Weights of a small transformer language model.
Size: 12 layers, width 896, 14 heads of 64 (1 for keys and values), MLP 2368 SwiGLU, vocabulary 8192, 112M parameters.
Architecture: RMSNorm before each block, rotary positions.
Each number is 500 + 50 x the weight over its row's rms, rounded and kept within 0 to 999. Layers, rows and columns count from 0. Numbers have three digits each. The size before them is the row's rms in percent of the matrix's.

# down: layer 3 MLP down (transposed), 2368x896, rms 0.0606, rows 696-735, columns 224-335
# gate: layer 3 MLP gate, 2368x896, rms 0.0705, rows 697-736, columns 224-335
# up: layer 3 MLP up, 2368x896, rms 0.067, rows 697-736, columns 224-335
down696 093:493520454592563512515514568565464441445578366542534529537509504504493546476421572544504520507473614500524537466509530482459553494480475451483517531504419585494433442506406435440431571438435496466499464547537600480602534612497486560547474438519514440538466526444467492510509593501467530461461498441540426480519518519566443532535485506424
gate697 106:411419489586512498444478452438603491440572440463586469527518572640523583502465501490478469535444493418486541536565454459432397442457612543456461477457513505465364523558465588549534539528557524516497538469434466415499451517486513563551422461497498587503471469526569536609398623519504540502531561580508519535520522466510489439508492438478
up697 107:471461535467519479521594444451463507419475452491560429561494518510618375616459500561499490537528545644476495599521610492531483459535486466515529483508557488476498605521494457437409523483504465628567476521546450479457454513426536458427417395462482558568424448470598495471477540526477491496444528516439503508499567502446405422514391448486
down697 104:531534606478505512565536504485553460504497481532483505482431470515563495508555510478526576535506444498507557537394492456497480581464570468454514535574485478572411524437453525502555539539669469429451536503571447491418470481450487479486469496500505534483501551513514472603433531502435523369514587602489542421491538474441501471525451592543
gate698 095:447580476587502520569594517484459410535507629453526562448550551485481460563516566496502457564580522541493529489454487550528473456489433551447438574450509521511567501511488438451462486422483535523543538560477518475515562531490489563522441465403548473504525479536536511438584558600497482476611450611552517455501487402461549466449441531531
up698 095:428522432467527502558557568534508442446517500503482466524541479398472496520412467468448482591583465450412551492614509534460495409534438492513526463541440501459574561462482435408484486424553580445577572490461640510475544462501400489543405432461486480485521552512516460438422542463472553540526451528549534566487523437542599406411505488491
down698 099:546479596521434500584386444521461579432548539441495482538442479475579461458459533498609444585445531539495508547512541473513468540421481473516499447487509513554528491500568442484454523474509510510513465490359509516521524523484520492533557415484502407506591637526399538422436564539541560417604489492506485505407484590519441490534480502462
gate699 108:557515516487446524498531471465558462578492495526557520563489529442490517481553452540556447532416449407475489482498489534494621539489487502494470511544453493586507500489453524485480541448423468388528550522435512483490586461516459575523387526407478483482589432469475503509537543550508466604462505590511510522587417570497537472424492559538
up699 106:481506505488493440527406436550503474441460513555460585467453562513392452433470478444428455458445512455481467466606492518499549622532415605514491551470527534521481493476546487416464549518530438437507516466461502582492440611478523504422552494553535484547504432468518517486556528509547484461495535480544440465534474506458429584445441467545
down699 103:519418558521405556460539505481567491430626493537596482432425541545494481451508431486549508455537410519494530542575505549591489490440480448461517428493491414460494571549462486478540498499457529464624561514540622471501495474428558496596517440385595544471572587443486441467551495439481517424427554546430385539481480485514563522497557529539
gate700 100:570501434526447476501470455527506403463533482471389517478491572534535436491507513532477565495520431515417576519467580545453433588507461587530467530499542501522429508563502568512490475479533487509519478477581440571449438619565455455538531418528370576408481452470433458488561492473571476414486500523496558566519524437510517564406516503553
up700 100:443500619476523566573542499456573506589470552539487475579441547551498474534558571402457483583492633583516443521404426515542505530439495490458484484549505456519500491502418558420542488533445541587537471529470490405440544541474494506412592566494533576481556636447485540467397414553478455467439499428476436402572483533455461459421475517536
down700 097:434434498471413567483467506486450509456475546475514465504511557501511493582585437494510515540565546534529484436400421492517580547496476516464440542503531585424484450526508485510479562528454499436431562459480511504492600466360513451492489570573508498395493580438475540507549503454563529495507518437551429554542407507552536362447494509518
gate701 097:437417505571533480532529510530517428427500451491401459477505569550443457444527507418631511578502518504496555499489497509534457488519566515417412460484611387469570496460464527488519545585536525509474513570500449436438530475479416648390498428477514484482487572485543465523497497468462477457432478547549503480422470533527448538496479562450
up701 100:541520522480495572507480472428404469555457454595494458558562403538512352465506403510443543540423481447519491495523491503547562505483453586588574496510489490558462406542596441533525478473477493455510546539479550520560505524548538499499516576511503464518513449504420565461510422519482545435463492518506444574590518497423485500500502485472
down701 104:511470574469527460502529481537479513401454534524445460483486517432549496578503465500462418464463430423586511480481519485525509439405511434563486425538494583479412462520597457510549508455497448506422529491563457577540507495478620510493541499515579541485495473473496557414514495477508523557539524489471530518549527511490495456480504506561
gate702 115:456426513517604501476505488571497439464506502599451502505482439479535501503520540537427453519438470490513436474514460449593453506445525544502489415461580514491440512394576428489515479452404616479485448375462417480496549435393463498452488376488516488456410555459437518419439538538557488519528510567541486529456489550482581450418540504565
up702 119:576572459470447513461520535548509450421546565534522502505501475433568487530575460581422526548525441589535449494480448450475494551532569527536444499496582580524421482474536495516451462484504545499448447391524484507526482466417430455518521518523518504493553590479599520508446481525419536484550525437466554498493486514527409475421449537505
down702 108:499495515456441494549490458493499442511540559553525449538466504481490475504517497426546483480424527524545505512419461473434469616545520489584519506423511474454418499410546547467585481499456640506482566472521521503471488598552504441500490530494580492440488582487466443558473413510559541609507420487429515428530508497483468386493455495482
gate703 106:479491483497455460545510487581578394558562472504438588529517562480465506556478542515465505519628470561513554467485454562477600526539454389442522510524438422530456514478448513556475529561454489499477500507466488473462544461542587500557417488485542533493501546531498580452473471388508469600466485436488479572602455546496458505529423411514
up703 109:558466537459529511453515510407501529523492498488493429472531462608530512464497495444425549545514478548480453420492515524448472465518533484545414410498411472447514534501528550474533573427470524431526480483445512535479411485574567537545493504523488532488465505488490556526397566541498509500504500506496586547474469536545554553510456488526
down703 100:521484552485528535573533499495497467515444580428505512578557519504486546489533517414452453551453460501460478569516458500470503604578533516488447475474542422544502496490467542445518507455536510478495468448542533491553527539497501520571558513517516497429552534494517436552502504459477516498572502551501443470462505550477597550487452463425
gate704 081:468539465484484448470528526564413482444528557451493489531543405484445499501532473583501474653471430529550410616552498489519578519531510487487429574540586374498582550540540440535459539611447545477442552414527569487512473537567481458551477521541502524409470551443515466507458491444626526572516615580548380573605536480566505604532509496472
up704 083:557522512535440464525586539509494523491528463588605450439458413485576553540472414513583547512524575430666442450483488484542551534563412510504465513500545412591499492432426387563521521494504534537522531436431453487548472530492458426531492573587454528502542424516466430508494567456556503483482585497460463518602486496464499382534545455450
down704 085:466574417499475514505463512435484509535461482523487530537386489514517528511504494570404630581510477514531457453421506494420611612519498399482573533549507531519555501592374472485460453479442555484457540413500508540485437429610536507408512420531443496476468448473507484495488452483568499493506541468521507496451521483500449478480460551575
gate705 093:498496584442572475476524536526534510519515540524531472509429586605475515524619500458576497502505537473482518467432542562598468405501556545524476464538426452505521469488519458531444498544477510487475440485477471472551487540544495568512475582552467574478545475519490498461465597501399513537485514543484487436491567480521514396410510519590
up705 095:532565398582489570504516514477503568529564461497479501452520413437477462504462502431499522553527450502494569479527533414463434470510465489558552486516502560483584450506552530534458528511531556507392520464343490365555457446402479508531535497492512483498477521493473406540432422496533485459605469593590517599573492543523584526494531454464
down705 093:566583498501547518583537593500377592575544440484539510503461513447567532534517492460508511519506451421495509514553429520496494532496525582488521473518504496447465496505532562494499506434484482588472325497437511497567496527534494502516536445445395390404529528481491522522432466452483446589481509438526506549515503464493513488532570543430
gate706 103:587485540542443695536521590513538563577477574477495549529518511639495562444500460585439519561499456544459547577441427500507475487481558496512543547449487464444584530471488483519511505413456479444576497479533509460428485477520499475452522535510504501621491455458462616557414501483541485426523471583482455538539492440511542518342531539496
up706 101:590493475461515445471470578536523449491480493493530445466410563556492526600441461492589509548580459451467431487426461592470488486451487499496515517461462460520553539552585435587486509538529507548478529464495403464505525571453432541461598474423483497510453497423542501497517569501502518458474570481468658504509476525524603476386542430513
down706 102:420457471462491512496531521540499517523406523410494466546487460543488579455447423572448514543500444528467547456488405629490527391459489488510521371460457475515465533475562553589547477547448643499546569564463565462454449615425415544424524422498631442478481492434555515529438463539541505517623516457465460460519537507540542603351485430505
gate707 105:495647554514501537480449573432474484524444469512576506515404384500528513498555494485592576483520387443525456500525491486523492383454583561543529602466484458559509569529503440418536473546534472350452427498563531460502391587500442513563422452545533496574478505531536536575512473499492416452602469456422532503492498474483525529481499501522
up707 102:501561472529480440556527500542477540526544441616512488494473542479556491540535453499513495482543483511509646573539548474551422503430504484456414436498520450476468389502567505583500431483501500517506504526388551552469500543429504626459416555584604459511440459446434528482492524515499592437546508503505463631562476565455506483524401501464
down707 105:492488531502540447533531541568480518516514484555430487632500476478353461520443436491495435434501585496505476564558465535513494475536553409482501462571545515575506440546538482568509454539450528518570566464530578576547494398475499519519496540445492520529467586451525412424492462575644485526462466466550531478574447470447525505494492411592
gate708 100:498489507521516462573506410493495489455508544566441523544484453510517516480501497591481485478470538528520560554460480466504529517627511546512582421480485435545491532466529517452520596445489460563559471472474466528451426571496549452568487442435345523588463479531502519539490509469574509389517509494529497524454471502556607507488581488482
up708 101:547503511526530505496444474587560512494514482471433617493535504514416442493571566587481413408599513530546515579511511518557544520533417472497577568493453559439500500512507473516441503552604582491441666499448490497487569474543516486465522525507585481508473502491484514563594541478515527507450518542452484528510517450489449518518365462538
down708 099:528550512560390558483414440568681444454560467439563474451505545500451516524437540479520590511553465461489444473466526527532473494434530453549561531483485505481491463523514558569561570504559456579541515460596398512387518478534481482465522466542447561536449498522477530492520542606557585462498509542493628477484561419480485591413541546574
gate709 106:514449601419414536528555514404533449420473591456383463439437461541461455491514391549441496477455415461498443462530408479567551467585535428497525548606523535563491469473474464541307472482573471549465509467491501558430503459533485440508497431498606522500546533586523589479548507467498488548478537499462512423527539509615465564473458460501
up709 105:521560352472512596520426468489538491530446431477501515457490456549439497457518560518481514594434443551411471537471534501516480431497462585561539519446512495548493465524535512475466542474549386509532478495480521502491454592529437551519501546498491457508489555501576519466498509491498504485482523509496495573499485571459490469497477488567
down709 105:498504442528460492588433522521440496521526446386501553388578544487489436449472466481495519556544638610512443541508419487419550449509555572441555509484497569441445515455494448538500458458538463457502435562520537417383487427439449516455481643419544577571495604404524564518489558510628530510481407506494436527521511433489544444498498484549
gate710 104:544560502591515532515579501525408578527510443528497496532492502470402577518457440563575434492411463453589499494438422503500451401536549458526436675451502495479497527536507485618496402547432472487494498425439568452527580507480526480495560451595448481530441479458599482511574482466372425484507513534477579509442366469563536589463415472409
up710 105:553532460437491455497523459549560509532512501520462490607487446433496525452622538504430448538563480458562554536507484471520528504504549551554497505527567537557525580474503448601498533518475543581500512544477568568495462531470535625532486539449578545464493595562551472531520434462619449321329426465485526519552483453493538443551568491580
down710 107:395497566590549609444518470508544590504494538551525422487508553449570589490456546541509472600513413556472481540582462458556523452511483545461561530535516445471513540439517549525451484470564441427545604550545496531470437484555617467566508519439501596502467494545420506523432487534501540495483436467541499568471513394479540424494429544514
gate711 093:521502453515421482502415411543433529510435437508515508519516521539414471578540494483519536531443505489493491512462487504526465539476485465484587533492432564496513594470466473540487520443585429482460517497388533467537521579556455393468612507521582540489481531389524530552494406502372529494495496550512500458554591471602450417493475495429
up711 095:477465533449585446555560509532483507455608498521562517489509466525514490421405486497410573549429503418433476463454491496367480456547513483497534532427479448556466515564592523470533493519605398547511563488569443561471472481484559579502438498545456523446523494536643506499499592483581385505500468569498458539505537419528527469458444449449
down711 094:523574505518485570473507513506522432500477488577638430485432497503437494484565408494532530584496468409440439513472476501542561428555444518446432477568541562492547457478504512493476477539523568479489475495638514567459492499524460618465473572544528569511436496478503505500560471463363499512483522435426394447518436488527549457529463503347
gate712 099:426495388528467559545452538519476500527492520500450474545406528415504448503471467545512459469533536478496456515478383506464450528498463512471578526529434498495443437446531381443448452535469507500584574445527494448455455489518575494504546423491519405514516529565508518563557524476440480518524449498490525519463475508441517491486505489491
up712 099:472500508565467425505473612543461536514548465595485516515460432482482441572476454506460476488466477439555527503550483478505548507493491480647580508511524546509525482493507617619483458517580481518471471432554466410474517442455424554566594481501446498548541566486448543488362549483520517526498473465591519569526518483532538432541515412459
down712 097:446499424517474521533554414503498534530530548522479515472540484498480528529440454488508397503506463457524579475398610489522525583458499492511576488425485549499530501540543490459462462528604565419480492474434467521584453426546484469507548505494503544476477473539416463415513515515441405563435601472470542495563491591400601542543499508516
gate713 096:446524467482469599486446538501484433518580452528442518470495526471536525468484484508463464437502516506448553608621457414506517451511502537417515419499571444445428526445492596435441494410458454448603525533480490557443480538542563458493454500416375536466519538511571485498470465541505472522527465521456457508464429513554467485481563559492
up713 097:495508444538502527610471420455511465499562432422491502532579458543553529494502406503413508502602510542452563481499490530483483492474576484445527528472507522555558461468508437511474517493542520570534489490520546521563518485536481435480463501502529594489498535420475450490518502505486500561439614405425425511600605494478409536525540501518
down713 098:436488552571491556523527420577562432562500504405492410520454578576520395511451424489570447596445555594475525452487526537496438614468505630394548478510505523511487422547478556568483433494472423485413601453495537543533468532521449476482463594498567517540452525499521521403480497464534519481507511452489437601521399548543481489565518486471
gate714 110:559479536481525498401455432434486458551549433479408434526433526426598408574435624515421472546491467572458559548547497484568543499475454512423457508544590485371391495542531571435497556485557469462526538442461446581553574469543457494581479518458446507472514509504416531547518596514462437432432530593510478457496545580404521460466474456448
up714 109:468550491424517426480616451470407474525548457542529473470493524562452583481487510537550558517496520498535491485609463473586463453492520519520514544562534529455501538461513459472524478489407428432503502420426515485536532525531540538490559535472524498484470512420533383478482504546540585452454460568533479498448485524615497498514543488510
down714 111:432425445562477459477476544559464497421471465423517482542516542508473462502563577428444429600439514547524530434527509440485536542588460553534519537568598480516506469478475440555420525466524508459503540509513518506525544551456453517416409489446409540528520488474534512577591583471535459443537407419517497570454560464445513402534495487424
gate715 116:444384465589468499509501441484460521495504454592597449439482498458495515544524502578511479514532526522510551529445500492517545557587518517401578559423562505479512469546537467385519489405550492488487469423502606415502378538569533482489495546552441510489587484469515481529434444474596461522592506518480455464509459429464431529501506473574
up715 114:525525438491486461595479424533441534460548570601528482555510471527467558512431551467470512441572514430487489569439525454575538516494465472495459442495530440481470478556372546601487402548404511502473496517470416470522584441456525452565518428444486548477475497434488568516501525505455551574517628437483572494457482500419395424428424528522
down715 108:558407470425438388542465540485454546512516447458451549491402517533589451419525565474473535519463544621493509505510533472580467553534386487569498501520596422462466469471431438424555424521512522395546533430379431558432580383472559482518482486564556561508512464511435667576482613430612546429548516519558530542612486514466546560565428433514
gate716 105:483508498472420588441550466494508414488485446428521463433440465426503484504594506386468382563568544506489635592520511434446510516419534498542497545501488423560487453430425599470441436467541479525494525557511587539543514490515487559487494619522577468607499440419617464568362600459458471484384534533559511504459462468509499481506485461532
up716 105:523424456395545505568461550517451485575501538512531449533465518525538425534478575468541602500462481480585428460493501512513499486447462430551538444446478493528497530582516455529523456541556494474525435457554490538493532559483519412464562461445611503510518520524577454453657540501498559493415428511443450459513560542478527517531589527520
down716 103:536370510560585395477463468453409613567422523440436447480523523399447507490552518534468557500472483468529521473468437518521465479458471551446548498413469460389502503453542533502467444487441490483486491440480478484469524419503467504481561456462495581512515425550517539427456446472416556473613460487416525488500556441409458463522525502513
gate717 103:528545491484426568514533494494474481499493439442442541540647538487498498582506453483486506561513521487668447603504483509420509555458517485480563489592463459457522482503543403496488568488526632520482508501509551533488481476446505577580444517503430486504518527490465527512445557432474497378485461487513566463506466505425475469454603439493
up717 110:448516484451560476476531412559473535456502427496525554569450449519578442466474610484505579458472537448575435516537490501561459451467544483532495613395529516398461528532552442472509494549482454554333457596507509451510584552437401475432503437415435364486608466494554532499437581578507455539561519510572510517582379510546550467420409531524
down717 111:557583496439538500429498480456427415478542553496612497504481492456553590472538379501469480504629531387566499478499408454501455464409520555505528449462488454548490511501522451452536521573474555498571481593429388524491538476494516419490533424512427502479518539453490445520588543546543385481439532551439405592435479422497490542461499508549
gate718 098:564535465524536491450552512501462546519515553469559526541481549568571470487509474477516521465525479512459455492531468560574528569565520530457537485488467506513478498542551516375482506513498544519548497509530574512551516495497476507565524520569487488497513499487435486527549472410489446429498522464502440499522443504495515542568556501396
up718 098:580469426566520506470484500533522410473407554488512509369394520428417484509541495495472534539506498507529559441419515519511409479523595526553396514547501416560551509555628441438542444505505558507496481429560608537562478440453559501412443493486530527552474450569532528456488438490475492493538516515588451518514512465488604555577447548544
down718 099:472510449588583485566548462506461442556507501434477600533449451519482447425544429577558504513592539426480479492442597531472492465448412460477496473544461467532486443548482495500393451560479507422467474600415441504521418508585394598467475447461385487479400509533444523530576500558495521425443456495622497518463420413503444528448524484459
gate719 108:482438569477516499541494388590518521460509537437441489475535538429493563562474437482488461513555521469500462520579574471486425485598430452530541554461560470448511591438506555531548585460495605519580569592512527492552501496465493501580508448531509442483422559496462488516515381420632504471424406523466521550509480564458484524572464473574
up719 104:544398495440442462434515479502453477532456511450402508448448482456440427458538520568523534464453536597456496471470385578531589536453471536449456459465534486467494500521468560523475530539554419485394472412490588519555535508533477459605467581501583499606533486433413553431597454510443506537542436493470543494463500559434411615506476504466
down719 103:407367544455556478430413603510519482546524551501532481506498518542580471574536421448513463416512547552601496466462510628423453517456527523511449424422461497483447554586583535524507464496539611415588462484564509507573537454625539488574541528537562433470528569508495397508515536501546477440487473512406530532531488567509477528438485457487
gate720 098:503484457475519506490547447495568391501518522533450472487530490499446497541526590464481454489486493552457451408434515451554501472509531418407405539514487450517503520433486421497567484505542535469457441506476508545446418600601456620563488517543476535515563493459532568563558389443458590476565396508520498491479510432579513461467385516518
up720 099:445445484398596496515541555518469501544502544515517575449464404477459575499510558541577526515510551471570484544477526397422485511445469560561454607561493539456422477571578491532486488552459513476593545404526438553496460410499543496482559511545458481483493485420494541531466432524511594562552381476546515494519497485504569358569449492491
down720 100:479566490482557493453457504531529505447402495547547453529492548569468475475506464429525571418555529567566530483536449471549456562596423459469498495455517476511529396514458500505508515496448529436569514475511494426540551479477567593522440495415521504474546425537459518465409489442536435552563549417557570538483499513374438513448545513482
gate721 093:548495459409492450526520581566508524415553459505532464564494442488520485531529524415539465455594564457466473461449598505537429490544490458536529456409537501519501443517565401487593494488489451471450461522576415514565577439555502435501485412431538547524498466504399493464549505558556472533541509498511407479578513550528437429511533485552
up721 095:521535475500470578483472456527405466546466521608518458533506559485486506490554559486509451463539481559472500458592551643512448523572505548489562503499434466611518468522511506579550556566561523556498550558431551538503464546613472604547507577432447500429507422497541553503493559473574467539498484497529493511445440434436481602451509469441
down721 094:487570503460504479523530436544553494519473555548506450480527475447546539522462558527563516479556510404494478508499452422552405472509641471504612449590424550446547483490519455472505538561543519633429514480509528520585503519468435421460557530624499498604478505514460535441406552497556469530486537508461455488454552606558427518467602498659
gate722 069:548491444523455463442534602565489536452549420546515503522581403447453490442426557500504471526458501497428408552463570538575521587532461502528410491573577468467504472485519468543471548483437504422465516438532564468485524612466617503525560493572503442547493519438408481507507571504521457356499508416557456454502563494482583483590487492458
up722 073:488455562539540543571507525475415555498505455515494520494485535560606514459483570516515544516531504484542521605440450455487592459484498479486460474567473482452532478500477411506397521534450586390476475533479544500416533579414558498469499543560597494454529418549513483505459466521532452446553569433549441541473507494468502522495528584547
down722 077:548521486505475536468489498467519435580541573523579483504399465445506507449419434442646532392501526568470536487473374477516477460435506479532483530435563524502549496451534479532437486478469455474545535502441450388529471546508488530457590529527471531561450507557527415426488560402434555588565463502552509465524423484521494442584497504494
gate723 107:524419491565515488467469545475537448557539507530442570463454448544519462558491379543557468426465368471509434474445509469451518572461426560476509388469458551437611545525464476552511548535474486503578548532463487535438501461378528525549478492583431601537574510441527578472558472525529533508527445445456504467571528459577433563505537560456
up723 110:493493517545525550500439548549451526534503458505493423473555517534505467516408545589485550497537571529424541499605569489457523453461593518550461493519494500526462493522467549461577527484519497505563474548509507395575475556475437502467544451504460489537478600596502548568460469471482561585415419472533564490470475501529468480584475537502
down723 103:424541559500519585510462522517630494486467480513511513510401427425541479459451513484431526438363525481480470451486473532560517491462531524506526619458546469568509466499515574474552427406473445432506451446454571528499543533444521455533512597563548567500480499508488492516496463530622534498473562475565471495520483476576539437511417553554
gate724 098:502534425561414486461460506517426515538436498459502553511434557505586526535567469497577512560533529522492495456540511504427448477510586541482585492489487523602521525553545442609523537486465530462552517546538474518466522488447534535550533475446521422534448419524462609480506544544530498454408507410470456488531629436443480535481518486488
up724 096:548488527466531456552516424496512501467408485455562557448490458500552556531475431509561565577519496508531502559396495483473415500502543501398479569555414522503564450449450537482485494512475512408421416514409512508487551530579502480526466463490576420465487479506528553400543509482478504429454481499469444562569513503549511503466420473386
down724 102:478649571596450434593519504504463514519383502511596557520468426578544466529478497521584556520532567487509580486491561474545447472546433558452510482422434537602541513452444512510522437470505596492574402412453496488512487492506501515452486466358575418471527460460557521534532615534499432520461498521419491498508492390505481487514439593450
gate725 106:493514440467618332581531443541525522493466491491388536446495468439462493456512564385576547431525486519505509466532505415465470494506509529503583393518453445485553513440513518436511508510440490518455500607476562510462513594573469410514543479476527407505579422531458564453526513469572534467491519515528432509493481551515501519400524470473
up725 107:510561455491553468429482561518469576442409489420486502471491489578474561509497457502531548412492403558517492493554523563360499444454519542568534502502458470519491510561412554427465541457558493383524496556515570540406496474489462518550593537462461591576483475464570566479529478539514357486525430558482445536528572524496467411507518519454
down725 109:515491472465493571473541479476562598546486510520506492507535461428403466437483493469404540555477474506507559563528472467481454465514520463592551517511459434465571487482460592443559573519478464501530493453594546491475414481588530476442485404577570499482527476519529535478454514443520465464446519509642481452523496537542538445499531446433
gate726 104:510461552465519451542505515418497511511471384438521506477468488542549554622505555582398445480500438503496434530524417398583516471490603491411512459425537532555406472449504486524496477485477493490494528508432542521457464424481528532535427520537486497487497515500650553529428452435433529578489443567424481522462538453478416428549495512451
up726 102:547585447505524466492545437484510464416515474507491479475466471511559521511506571512509426467454491509576399501496536544463466579574454480551509544440522541470577594536508573438507446447515519420502484466498489470470465452482487467524546483494451498495543477501464459518518418495554519497416523557507495512521557523453447456528538446426
down726 103:577455414461506491544524423530497486405545447479477501570443499573617475492455505549525554550590382549622498489481537475555457472454429412502550449485482440478500553504495452453416488518506529401502543498500469498522574447472460489557498441518523522511541489584535427450480456565524469580492474436484505497500521473523516410429568587493
gate727 097:536513549521535577450478473563553519475446464564514482391518496546482483569540454548450548594397504401544456496456577453564502554495519480528514527495618501514551482522576538422473441562433503500359463493422455401512493404504452485508486459534579518602455426476504500484390513471528505502522566465547463527484497497561560608478502548591
up727 096:471542449527490480536489496468471489501494488405557509551490359504495515509512520507523481520552448518499515595401470553495528417463492561457488442493478476477527512563463456467405524575391468458530474473455561481544455506599541516447497534521537486492505510486515389508571416528554470455529521519427472470593461529600545569540440457425
down727 096:509410511583501567490405467424470483532548593396486481463523423568627493519454527391360521443481494542473529506497545433526499458426546561440531479520543458524501485517463544461578611536494547521455495543513424484491474494428475570559457387450534551509463517470505494557576492509473498605530490544518472496492524501471437515576514512489
gate728 090:463375421537470388489455550466516528502441488493562545551603528506478459434575506500496449460512484536508473493532491505609477466498544536487484556438497497530480454514459512526504508492539468540545488535542509430528496491454516457501518377467454622418532542527439509402489480512485508590537624533549506485501435528523492513477538513583
up728 073:410489479470473535519450528450478534460410548454513509548571491520531526443610541475425471469446515545459473441519468544572531531496476551503555565417489504472488447446446455578462483545537449502575483468528489502520532417497505457499523348410503579432549486468505641489404473520468508517511563562529509521477496522573417448478540538559
down728 098:472457658528471535551462441486440483500450535530445500522479418490437495388443487461530539493435397496462525574488481499373498541481496545467629448430548452462449573457493560543448557560501426475536511425519549536543517523497484476422567484534442523488478435502516540573572473538536597528511485476499530481455488512469482487568391456500
gate729 095:439537499497464535555428495586547524446500524471416574524437506436601598511542541514540527446501498486456425486510426596496535495470512511480502460603512536522541460487529456524575583511493507500413469476469468552435510435414446546546477458423616581529413488500570520425473444507462495495476529496506588471541427460480506466463456465465
up729 094:469545495501445475520446445537516549487496437470544498581477548507540472488549462495467513504402485509518539520430444509489526458443544492498418576466584517507466453457452419500496523427470583383519505505441505524548482524382431488523460470441530478557433515614518543489502547544569433490530566447456460437525453528498453468506484516415
down729 099:526483437531441446495533449522548500463421479508484585474492615465532516514547458442483588533398441524541516571401475492501481549484468494568477429539396462581410443524572471478563571415508447450460607573410513590533459531528530537525451489471517502493534583484514581600451512337439551413440455539549510520481445533519451522484455463428
gate730 104:505484560527538524393454550525473472540470449582510400481533560452499468512426477434549495468456336499464560560539547487538504482530525529485384535564510537522503548548516448494506520489412533531574530454564368581499531499526465516440476456497584504475492431496587545486485510502445520520486617500478417540507469563553454519525492530501
up730 102:587549684555436467495542476492471483613458498436516550487412512485457563475448442455508516456488602508596544478487528534551498596490537416496543435463489484424387449563456550524474532474600466506444495432486457492539513479506524487425619460456373526527480507459463556417484439391407539490484506442480526482556529543485441464513515347420
down730 104:543536507475484410497490525408503499497449552370488417458591467495551458459588508445478510426502547539473539421545518575544461485424545470533482467505453521525564633553512471554488473501488529528521496521499567493520540487561460423573488475511589443562563518538470511529447515560522512470548429493477538442508454468526498537512512460494
gate731 110:505483492613465518514531485551562476542485435452418495489585511416508502528582520524512588562528462488497467545453608540494427504418538465441564526468525505534560550537611432497470542526616449486481513527498490394577457534620508455510502585511613516484536460460410522398509561466493526665558536545472451545541466549588630417528469544456
up731 110:568501459502499481505525441533537594504560582569552461524472529491450464477466473588502461464555429504463460544548568518493541533573572414602518468414483472511507505580496518459454514498492593455529519480532470578477492525566449475543482508518533482498545458499541512457530529544413358554589512520482469558480487494500496519493452509497
down731 110:571540479436414458510498551537550466566491491466496556576477453511485496550531503487490558530533479454488491468522414478454518520423480474464497541480411570479526472530483491487536499589548563459505487449455458559524471476493479505541387503507491482470505467468494560479542541479502439549398448430473486516538551491508537490468482461405
gate732 108:565502575463445489430549504481549509462550431445469519477511530476437525575443513464461508573421391489530554495484485506549523455506496542489486482429518528534481512403480468613481383597509485517424440577444486467507523521527480433512571526500513441611402490575530480516549537519491421512561500525439539527546347519454527533494542506521
up732 112:576508431478576478555468444446491436546476417454446498564544472535481517507459558504400557548444443500417463430505477557448454539433506445495528540470438506511428522447505598534541480548571434522514461488449518357398449521505485475562415487441538562537462537491525543465426534541542496561437424512442482498534489456522467487467502556495
down732 101:506479484598561489442453501556498515633528432528511514442523528534549520526538491464551536565560606553471529512498549579566575446449522508573544518503567558444505465534416467609508443517517531518529570526464494520436501537474465542478505487560495537432509521596468466472477613522490497472582558491413586509526492531522586513515524535544
gate733 107:500540533596470400452480531372588483503459577504475488452456413465493603518511557512548559496505513448488615458522486502498472568471474475556470525516540513491514536445510514501474534527527474504533509553436399531513501438415552481552538534462555476490456499445469564457496591500494529467511546563442558458538508489568496462546526437497
up733 104:451532520467564485518488519459544599454509503618477501461513485564541552525543514491518518363569554497491593536462506446667529599467458497594420436530479569549485551486568484480535617446413495517460420509455532428431450445559420481563479558546497512443486471481467373456645477525511460474533508545490514536473383495518520381367475464474
down733 105:398558495546530569427549423514578511368464493586479497470470481534422509524593465495500481410519489455464532502478519489520462529522525568412528427605531444456512520450470601435534388493523557477607505564505560499434549443527502500509542508590446577507538517586494430606427433530579533480467461548499538486470476505489542476504554458484
gate734 099:513468564525436448485482445535481470527571545535473458511409580537517596507533621536517555526496489496519469511597417516606505496594494418451453551412508462487507468617474406493550508547466519393489509443507499423497462502526486478451503501476499481398563448457521523447443547453402496444394533491562422436459478502467522466489403543545
up734 094:481496536539506454441468435524471400554453534450529592448427486535571508560469555516461643606528472393663512491416427459461487468542509644486571437579591446459503541494451482493466591456589523503499473494541503465517459541503499484434510605497549506477449434546475414530552518442514406465421608460501464488496411493456456532476516544458
down734 099:398478483549512365516421462476556512442517475425514472545531518515489547517464437488507506542541471437505514541515420548558571475418449475499488478522523526506569492641450504477498521465521523521532450494507540654533588558502470498452483498469534498440497436441509426524562512577507387474629436577464509477528491443501458529554547535531
gate735 095:495464564559507521523478496554501574524529396399481455482569533607560490366452508429512497579455505617476494527514580470447535515544530456496523523405527513532426577552507484487509426489415603454502578482459468466468575512521517474361499568481492527511518491543542641377493450556462518516542519501527486482486511450450529505466577574503
up735 104:438457491552617510546506455509431483449492529532439485496482555502500496493513554552548522483475567461482485474454532494573458486476462518469586422587434542444473411534516509512521400475509536501564565449473491553469584504528436466482549502528488463458447448522519521590507472531565490513639663429476509512546425515541463484444464568527
down735 099:496553592420447478512480581488517528463506478544513431553388455508457515592431545454536440492569484485505511413536510526615543510502446464465572466632483524499482509522438573503544477522577477531599494373439445489466474512535545430538556515509492482606453483515572533460457432524432488481468526545521562461463428468550463575440557449403
gate736 097:513449512612442559537554467512511535518458510416406519518563498465512555500454439541431554546598476488526462429527465558412411451511565610546478466493433502550461558484622514447515571490504507477544517452480449512475509450472532604428493488484512439461534474469422499580584484413469523479488433549440495552549464600531486497525422474499
up736 093:536453503522496491487478474532411481488472447501563502442439476559531439492588518530496530568551419612544469460500562485562485561465484494467555531445417452452547475547518531534481555529452573469520569509461513512557557495503522423463496551501393561472504532503410463483493545515506467486532531547521519462515569450550537498434457482476